config.toml
num_hidden_layers = 14
hidden_size = 128
num_attention_heads = 4
num_key_value_heads = 4
head_dim = 32
intermediate_size = 512
vocab_size = 923
hidden_act = "gelu"
norm = "layernorm"
norm_place = "pre"
norm_eps = 1e-05
positions = "rope"
rope_theta = 10000.0
rope_fraction = 0.25
qk_norm = false
attn_scale = 0.177
bias = "all"
tie_word_embeddings = false
parallel_block = true
init = "uniform"
init_std_qkv = 0.0576
init_std_o = 0.0
init_std_up = 0.0576
init_std_down = 0.0
optimizer = "adam_variant"
learning_rate = 0.00237
beta1 = 0.9
weight_decay = 0.17
lr_head = 0.00898
max_grad_norm = 2.0
warmup_steps = 254
schedule = "wsd"
decay_fraction = 0.412
decay_shape = "sqrt"
final_lr_fraction = 0.0
batch_tokens = 32768
max_seq_len = 768
doc_mask = true
train_tokens = 150100000
max_steps = 4581
dataset = "wikipedia_en"
Each number is 128 + 32 x the weight over its row's rms, rounded and kept within 0 to 255. Layers, rows and columns count from 0. Numbers have three digits each. The size before them is the row's rms in percent of the matrix's.

# down: layer 6 MLP down (transposed), 512x128, rms 0.0703, rows 49-73, columns 0-127
# up: layer 6 MLP up, 512x128, rms 0.0869, rows 50-73, columns 0-127
down49 091:090096148171127147182123130124136201100159125075121084125124185124171172119184098113107131071163141059117114141088167124113100102088131162131130164124077119126166110118128164128132139175121109142095157136206082135159189105066146134072175079131136128103099074175161157149093108180140150171153083096130156124105058114124107089125100142149134191110147109144076098085148149152123178141119
up50 087:165120144127066146090122137131100137063174078098236142086085118126143136107143106088116139101119147106170140176124129158161135106183126115073107123147078138158136109147093129108064147125142166127069124143096136158161075085199139152113087108106126126141153177128109161176134091117145218141127108063137093098092134100158140136150113083125114130127165120119191190150085154168168105134144
down50 075:098154172143162086138102161173079109156122116093073111108170098113116129181172156189144140067189126111106114102107091144129115164150104125137134193111115112152174138080169156161200106147106119123111130132097188147102091180078138167084119148150137140142149145189134102116132116166122085130097081130110096124082131165086105136112179157177094174122153129116097128038125084098067093161151
up51 088:117132156111086127114094175126096150138067167105171098059168137160105153182126138145141171140066121159115068181147196119155133180119123104134131137156154132112111101110106074114080178118155122065149130209138099144147107130057101100154078084075137134124118139106139142134128111120075107145130154113148122200079148129142128133129107116066113133140100083149170130088105188156166091204114
down51 090:152174148107247121178132153094146143130130132152086140218159127141117088089124134163122110064153136088058165105137092106122136159169096090157103150099077137106109129173154169141103112102062168119151092100062132159123082103125145161091109157137133118117105098181120119097118101150176145087098106115125136121143083149142092121165105125151142141116159172170147141142150130196076092072154
up52 115:119153122111082189095144095155094135143130197088123141072168142161180095068127125125132122151129147163137123133122141120143045177108160090116133133094114111159108113077148138116156127218146085122118149189144129120142129137087101077140112130152130118119164226124116147100138124097178163142180170100124124160101102115183115157162110135106077096146084149184070109137158120047068126152127
down52 111:155171129076134117136124149089088146090101187104185157105132154113102116119132142131144109107185123112064147120111119112105078152147116073102102118150085139102072092119126080114145211147155146098096073133091115123125099150105147146112069091119152148125128091185159140151149147098148170124075176133167116120184128140143084117163150176116234138141096162199125165158089171143072164118111
up53 101:126114100102101146080128105124150133110136145106099125114129073137123168128149057148131158061099169121181093065078135078154137153134132145165146126117154136104132174116137112108115046114138108104118118169156141129116143134082164071109140137064134163144150192177179141083109114132164071139131177132176146156173173063152120154118163150157116089144102190135122042159188102133121127090075
down53 105:111147135097193146156145082146138152145151072063166170125111212135114105111095131116102151128213143082142116141164162154133146107129161113069129120154120185156123104125203112094130179132106135108136151082112135074124149098132156188154130190123140158069073100136130160164128167163081083097085103101125120103121038155127135139162121080106133112124160124097165154118144101149134068085107
up54 102:142139115127169171126144172104144092101117083090186129098122133197118132093108148073079060107129138112127124110111065146171132115068168108097148132095192188173126090121091145132114145157162136144129148078142143164063106145138141126135130130161153122175103170172127159188123154082112134156127104140120107097111078125135077101154138147106136096115175134171117127033130130090076099205189
down54 094:109160141124070065155128147061077130145102119120121096116138119143127146136089065181165123156129142137087086105058127092112085132155145152157095175119123075080147169191160086136096173182113150144139151147120156177123176189132164133067144077161091156104150168127144099081095137117136117217140084114139172173113138076123160151111085124157135149151112114150077114158153118168137124110082
up55 117:075145114138154137114095123109179101168155090094126120087146135106175096145124061141075096124113124097142143154126086111181122126141115161114102136118203128047106106156102116121092118160148160190163153158118155170116159158190186115154114098084124154149139110141172154176168115093080109113134122180133064143079136094176089136152139127091140117110155153123200062103137127142068103103057
down55 123:106159149126197111129118172118141122130090127095131147098145139161097165182111149150202159136142207110120172181133120162097093124150118141167138146102137109112131158111113115117136133086090163179201085125099154163184169080060146113089091108112100095057077088149154103153147187103126061096157092101118147105137134120145067107180169109129083112125110113106142155091098128198113152137101
up56 093:113158133119061176095098139192135106134157162104174080121134167124100128100073103186126096203139124127111087142132107085152088160094137170092069095123167152166130118078100125134053061144162146142157127116127134125093058124166109101126162131166087143132155161136169161213137121131133198103135156149095139085120156068152113144140087094137167152143156120089115131157140114151077098151092
down56 091:177067159146158135150172091087128102139104106091121128120112139144067145160137184178184143048183162142156127129152080071122092139174124145154125113185131094121069159132069120164182103103126099147154103179147168087140177133073123117110131104100151130075147105159099173096119109140194084117107163131131082127144146175169067092170141087136126176119122089161140102116139088122093122123150
up57 103:156117217096142119144134149130093126060115136100149125136153098151064146081115099161107078142111158103147154222133179128096113155103147174160098117102141085185124099157124079114140211133113115046086176125126164122093081118130084160135152159151117138103151137178159140137185116090104095146159135084130143163117155116149172144184089146167102116137113099189114125180112077131137102117123
down57 098:178117121136196150117158128122124108103069126083097163163091115111133092123082148162138202154073174113153134184092156143185090122165119136138118069089134079133099136072165135167143142139141171108123153078101183169138156123153087140107117108140148095114162090131091159142166116113122151106156090203179199165145114116127089155061099122118174099090129063182130121141102087109103142119104
up58 089:118174130102122159156108118134173177142152170121123116087090101066136104085194154147097111147145141137141144181102158124147100138168174144086169125142159166200131158190188165075125129139117187104156120110124100112205138104124165175115060050126140105164126138150086124115159140119107140102118131118069101070080124085150113131122134081091109111133168157112146152123133055151125118076071
down58 078:129088120102123147131142099157093114133113104182155091175109155170138118121096151078114104147147118070171080121160096167122154130113169125146095129146140119176108083089185115175111127118147082125121113113090132155041127126103136082090183169138118139121160130126098106131154110154195106143160109176188112109097104145155076148171155124202130101067060107133102145224124190107097112134173
up59 105:126149104077114123110171200087172097101068122125177157121121065115154126127139137164080173083110189131157181123170124113127137209069168096081153120128125092183098133173118197124090145167135089150137126134147155186133082171084117087107090146150158129165114181137114149119146192111123148157143120107107137102150127137164110128149085107154098120143147155109125131041073131128116113066133
down59 110:110168096122129152116099102157162084115133105145163151131165143172142065229193123098154166168094182134080084074101123107140122129117174139140185046128136090078157113138106126153140151178123087096143163081144107078110155123098107102142066118159159165148077122141067131117101142127140066149165128149139118086141101149141128114139147095097131078128127152112175168144095102119200165165123
up60 094:089161108137082165091113158081126138152145113122174098115105088107168161134111131121077172140158105177135182066173121112143162105133137164121102159106137116193106088088120129134102130168160193175078187126136127114193088123018091088130127117158145103150115168178114143108190174119135106088157175121091084156079137111142146177125163128128112082101134154117129123104176107080145090137110
down60 086:129125066092156143137202153111134166057190073094107135092091129140134114085127131107136111157133117166158178153116107133137105144118107069162071181153150131131036176122153145111082123139091139121115142094071137113126112111086142133116166139151114125078187124165135187104085097119117138139115134167167144123084141136141139136158092184148179176131090156074148164135115092125144131235111
up61 086:118199147097144165157152122123121140138080160116119119134143083086214153181079159079091151159105121123110137074172088104126158157112142090123191160159170136145136136141091070125083103101110077128136147141162192137133093130123200141050097131121117165135077152154120139167134131103078084142134185185111132128135139145124080091113128185110128148096152118133062108162127069155137114070140
down61 079:130144088212096142116121055149140131128150128089141168151075140098069152099116097124174156114157169160117133130063069148107137114123106121187095142135120107132147091116172171112159124124128158156090105123091087153105143087191069169135173181131129096124149170102112076110122070122155173142113086078106203112180160117122126158159081118172143130130078150156149100105139193103106164161109
up62 092:184138148137086139103144152115131136127104104106123176127122182133129144138148132094157211158157146077127100181182118106159145190101100117105079120092101197133126134101122079106107145130144093121132106121101167093106092169106077124112179066140133156122133203105115156110127107174118175092191143090111102168127151106163140151163089078080098113166147204161071076106107112076143101146091
down62 090:082153124150161142134114121114191161088179171147145051103108144120177096139176113127118111187118133069072131143103135123156104130170145120166145111123104145130131140153164160133141048113169135157119165138139105119124163063110136091153104180094106124165141183150118052057158051116120076145143082122101136133146076141179149094103146112121109086135104133129129174150096221129095165123120
up63 102:128160179125075180122156207125138139086034144110116109110128148138083117098101141101116177164128157131132102155116089137155132156086132160078138141165166111108118167143150176088119134108137129098096154185142176153085109153148148090170138063108162131170123100139140152096132174106094109116146081102179138151174177076089193115128154137065108135159145165098102127064086078118123129072099
down63 109:100143060100095114120128084173160154172128070095117141089155136143129113117149113157134127079101101118116094110107099152120150131094068161150095126139103072175048190128130178176119146144128119120102114128096052113163155140127135139153147113154154156167168134114120190157079120070143131132184192124071104130111132103144146158177119162121142107138157125095108163128223085115091091181188
up64 111:123102127126033114149157151097120131103128055092146159109109168097075044166114186118164143094143158092146174151165189081118085104100139056051117134171116124052129114138126115136181148108187142103150120139133175167104110114139161105099114135134169157123114135119115158095150129152092089139182150176148082135118155103101152148164186124094100151136102128118118111111085095154192131118141
down64 124:145118196136126059174130143101094177090139099173141114110167122132132113135146145125179125126173105119112075117168093128090119106136143098092109212130077131131243137108146180088119135141156165182133169106100141184138097159153139126107118093137142103120172120094167143079184096143135167104111130084114140111110170113112122084089218104125114165108106134096102129114119112139056078090138
up65 103:131139078121075165077073114113134116074134088107119152068148176145066122182122109077119141089172130104046090091140153154151072194104180094121124098132126114122108126094157212127122084107159124094155165153160151101152175137191093134112124130153164149181131139154112160099114162143120162172137124101160096169127143103075191108135107081120077117087131133125100150136113121098167147129182
down65 103:093101135160125090198109122118131052129099163161104118166129098105152187140103115088090116118122120151161140131079133108110157121052153084160112208109089167089215111158176089147090117114086059137128134089102122157092133118133187144156138164171091157100129098106125106114134126091177114098145096135170180106146086140150141086121105128170090127149213157174122156138155107128098164108138
up66 093:141143124132140142142118208114068129119133137132133135101120103096071121135194173050071175144096162133159165160126112133157113125130118136086090181171109169148109075055118152165056144129171145141153174137158174192109145136127110146183135116098146124137093147136103169137155100117202148156096088137118095147092071134115124069173097062149093136098108140091143133079137135089165132151159
down66 091:124110143121121156075168068138108159138115069119077092081153146117099158123132120158112080156141109118127058107169143099132121176168127087131173136120117077076081122153150103135158139150137149109154089087156130155085142118154219109200105080162140158137202103137112163153134174176078155128114110133075129154094121161141161130118137088159136154132116088176093089090142119190097170159064
up67 099:109166112098122154099130130189155110096119096076105171125163132103131092103167066139103104108084188102068106083146088145149080142073124157111151160120110140143105084160096106160094121150078117124065153126141134156034090122148155108147204161116127154133174179160102133130113080130104127152123125149122115173176112104101134141141083115122120109116150154109156185166175189092198132116199
down67 089:194101059174088148155189055100155160173152111123143140140194085133174086152093102152125096141130103159085111131142171143123144113100095076115200124165108090146078115097146159182058154111141130160120139160158168118096122119162098173146100105129128095124158142171095175077120127139153175101145107136142080143181125152072089144110073100132081111149128108123129117195164136135111131113086
up68 095:126142132089101141155228116114066156140125126073144071128130096144127179134122095152134130096099101080116142113129120144155101152131135175138084154092171138149138133173173165128127110191203150097074140112156145143143093029082144144153154146075117127136153141110086140113167126195161116103104105141153130116124116134135126140141122135121097102153077192220126138078074139100076095115083
down68 085:183053177151189122096111123109051180104111138111028143101145146163171103137123150132096089127101114123094173116142104157140152111149138148166156144176139143114178059091222150096154125106161176128132115107132146146151145166138135149062146106177123079114092118052138097089132152116155126147073144113109169138115137074144165097116163110114128170148121167100133107134113124069113107106135
up69 097:140082136141055158136122114082129121104211113113131169103120129058089106117088073104122150065123148090159137136102165110100130168104173094167095107173094107151127127155200140125117116125138084114148133116097120163155064134158155178089176127126176156113174166143059146082159130116120137129173126150143079105112145102157158122156176081114124102059135168095204118187135126102164112119152
down69 089:114166080139117066199203076133116123153071132077088117132128124100156080107116182132170151103130110119107094105165154141156083133059113122187112157128148119149108170106133105175086137116206165104122134118120124109173111100129106139089147147187144094147083169186126102121120146078125107183151126150138093107124088063104071155079150126153100113135180138176138149107175102194122140127124
up70 089:111137176126173135065148113138104134103143098113188120154168099148103083149124078141112058191136206126155137150114081131141141069110159108124052130174142113086091118085097132141128142092112151047037129090113150089109125115149117150148158147132174120080148135175113165150124133169141123181105171138101102177105175109141186169151087170093167083105111120143113103177123099140129113122144
down70 089:157109114119149139162122098090086145087139184085104091084112142151107156128127136106187230090135076125078135118135144136132088145138130118090162130094153114087165137165160145191143162112123145120164125169120120143118160122100161067145115134113046121147117124068089131161117158080145129108169063135178190128152150121160145170142169086127088179183141136088082171109102135147107090051118
up71 097:157183096123136162096167121215135142087076108051127239116143161161123142114109116068102106085180188114121109156133126096158105153152138104139143113145113127135124113116116100116064149146128108083146146185113177128075050119105114126118166149131123151090092144089163110112134134103108169105163141095095142089083140123118079116174185175118171122185139112132142124196126093141155120148113
down71 090:112114106151117102109140171130192081143158166174113113119154157191113122123100125125077075096162166189092117061126139132087140155128102157174156175164129148108096176158104162119143057134076070123107085126174060131077099077156149099169202175130135121119172078133144139104053109167189107119131134105136120116125108125107121087119181081108163123153127147109144129125173098138087134144145
up72 104:166151126127142073149104131135138145068120120092108119115185082136113107162165125140092085076115158116157079094133165101123150138109131136102105159129163181192121148110126116097117167184100134139113156115145124119103102197153111079124191080053134164224068093188112139109145158130105060096154154167124146188137127115191111139147161098103135111049148114105147127130139107143103103100173
down72 100:066120123030109116153188071180133066131102137151167109140154166141085183146140103098110177140167167173140111148123121177107151130227108093099132112107121069120139079126099144155138135121118151131130120146137109119139134092173127134144101085130170117117164113089133136126175135091147103147109105158135128158126116152176078117127157113068044170177142171135059106119073123127160140140073
up73 106:083104167124097163130084150132087104085096104104109172107162133115179110164184143164101172103140139166129084047140159102128105148112122133115156117107172111156122150211150125089108110140125144126093163069151148172175110106121133123117172158172146150165092159176137143169185101094087073100141075139113108146144137149106161125117200137162069093149118144105060056100127086150166129150170
down73 106:123166118161149097152135176139081115135122118089062135106129122088144141198176063104122203136107099176121133098079108139156093120169138078145149117115119102117101120142168148199156120178162153063124150155165095117185118137178125141147104124145155125113104109101140048102147106136075128170117133134142135147127094092142140099115118133139161072125138065133124063165139098082138162045201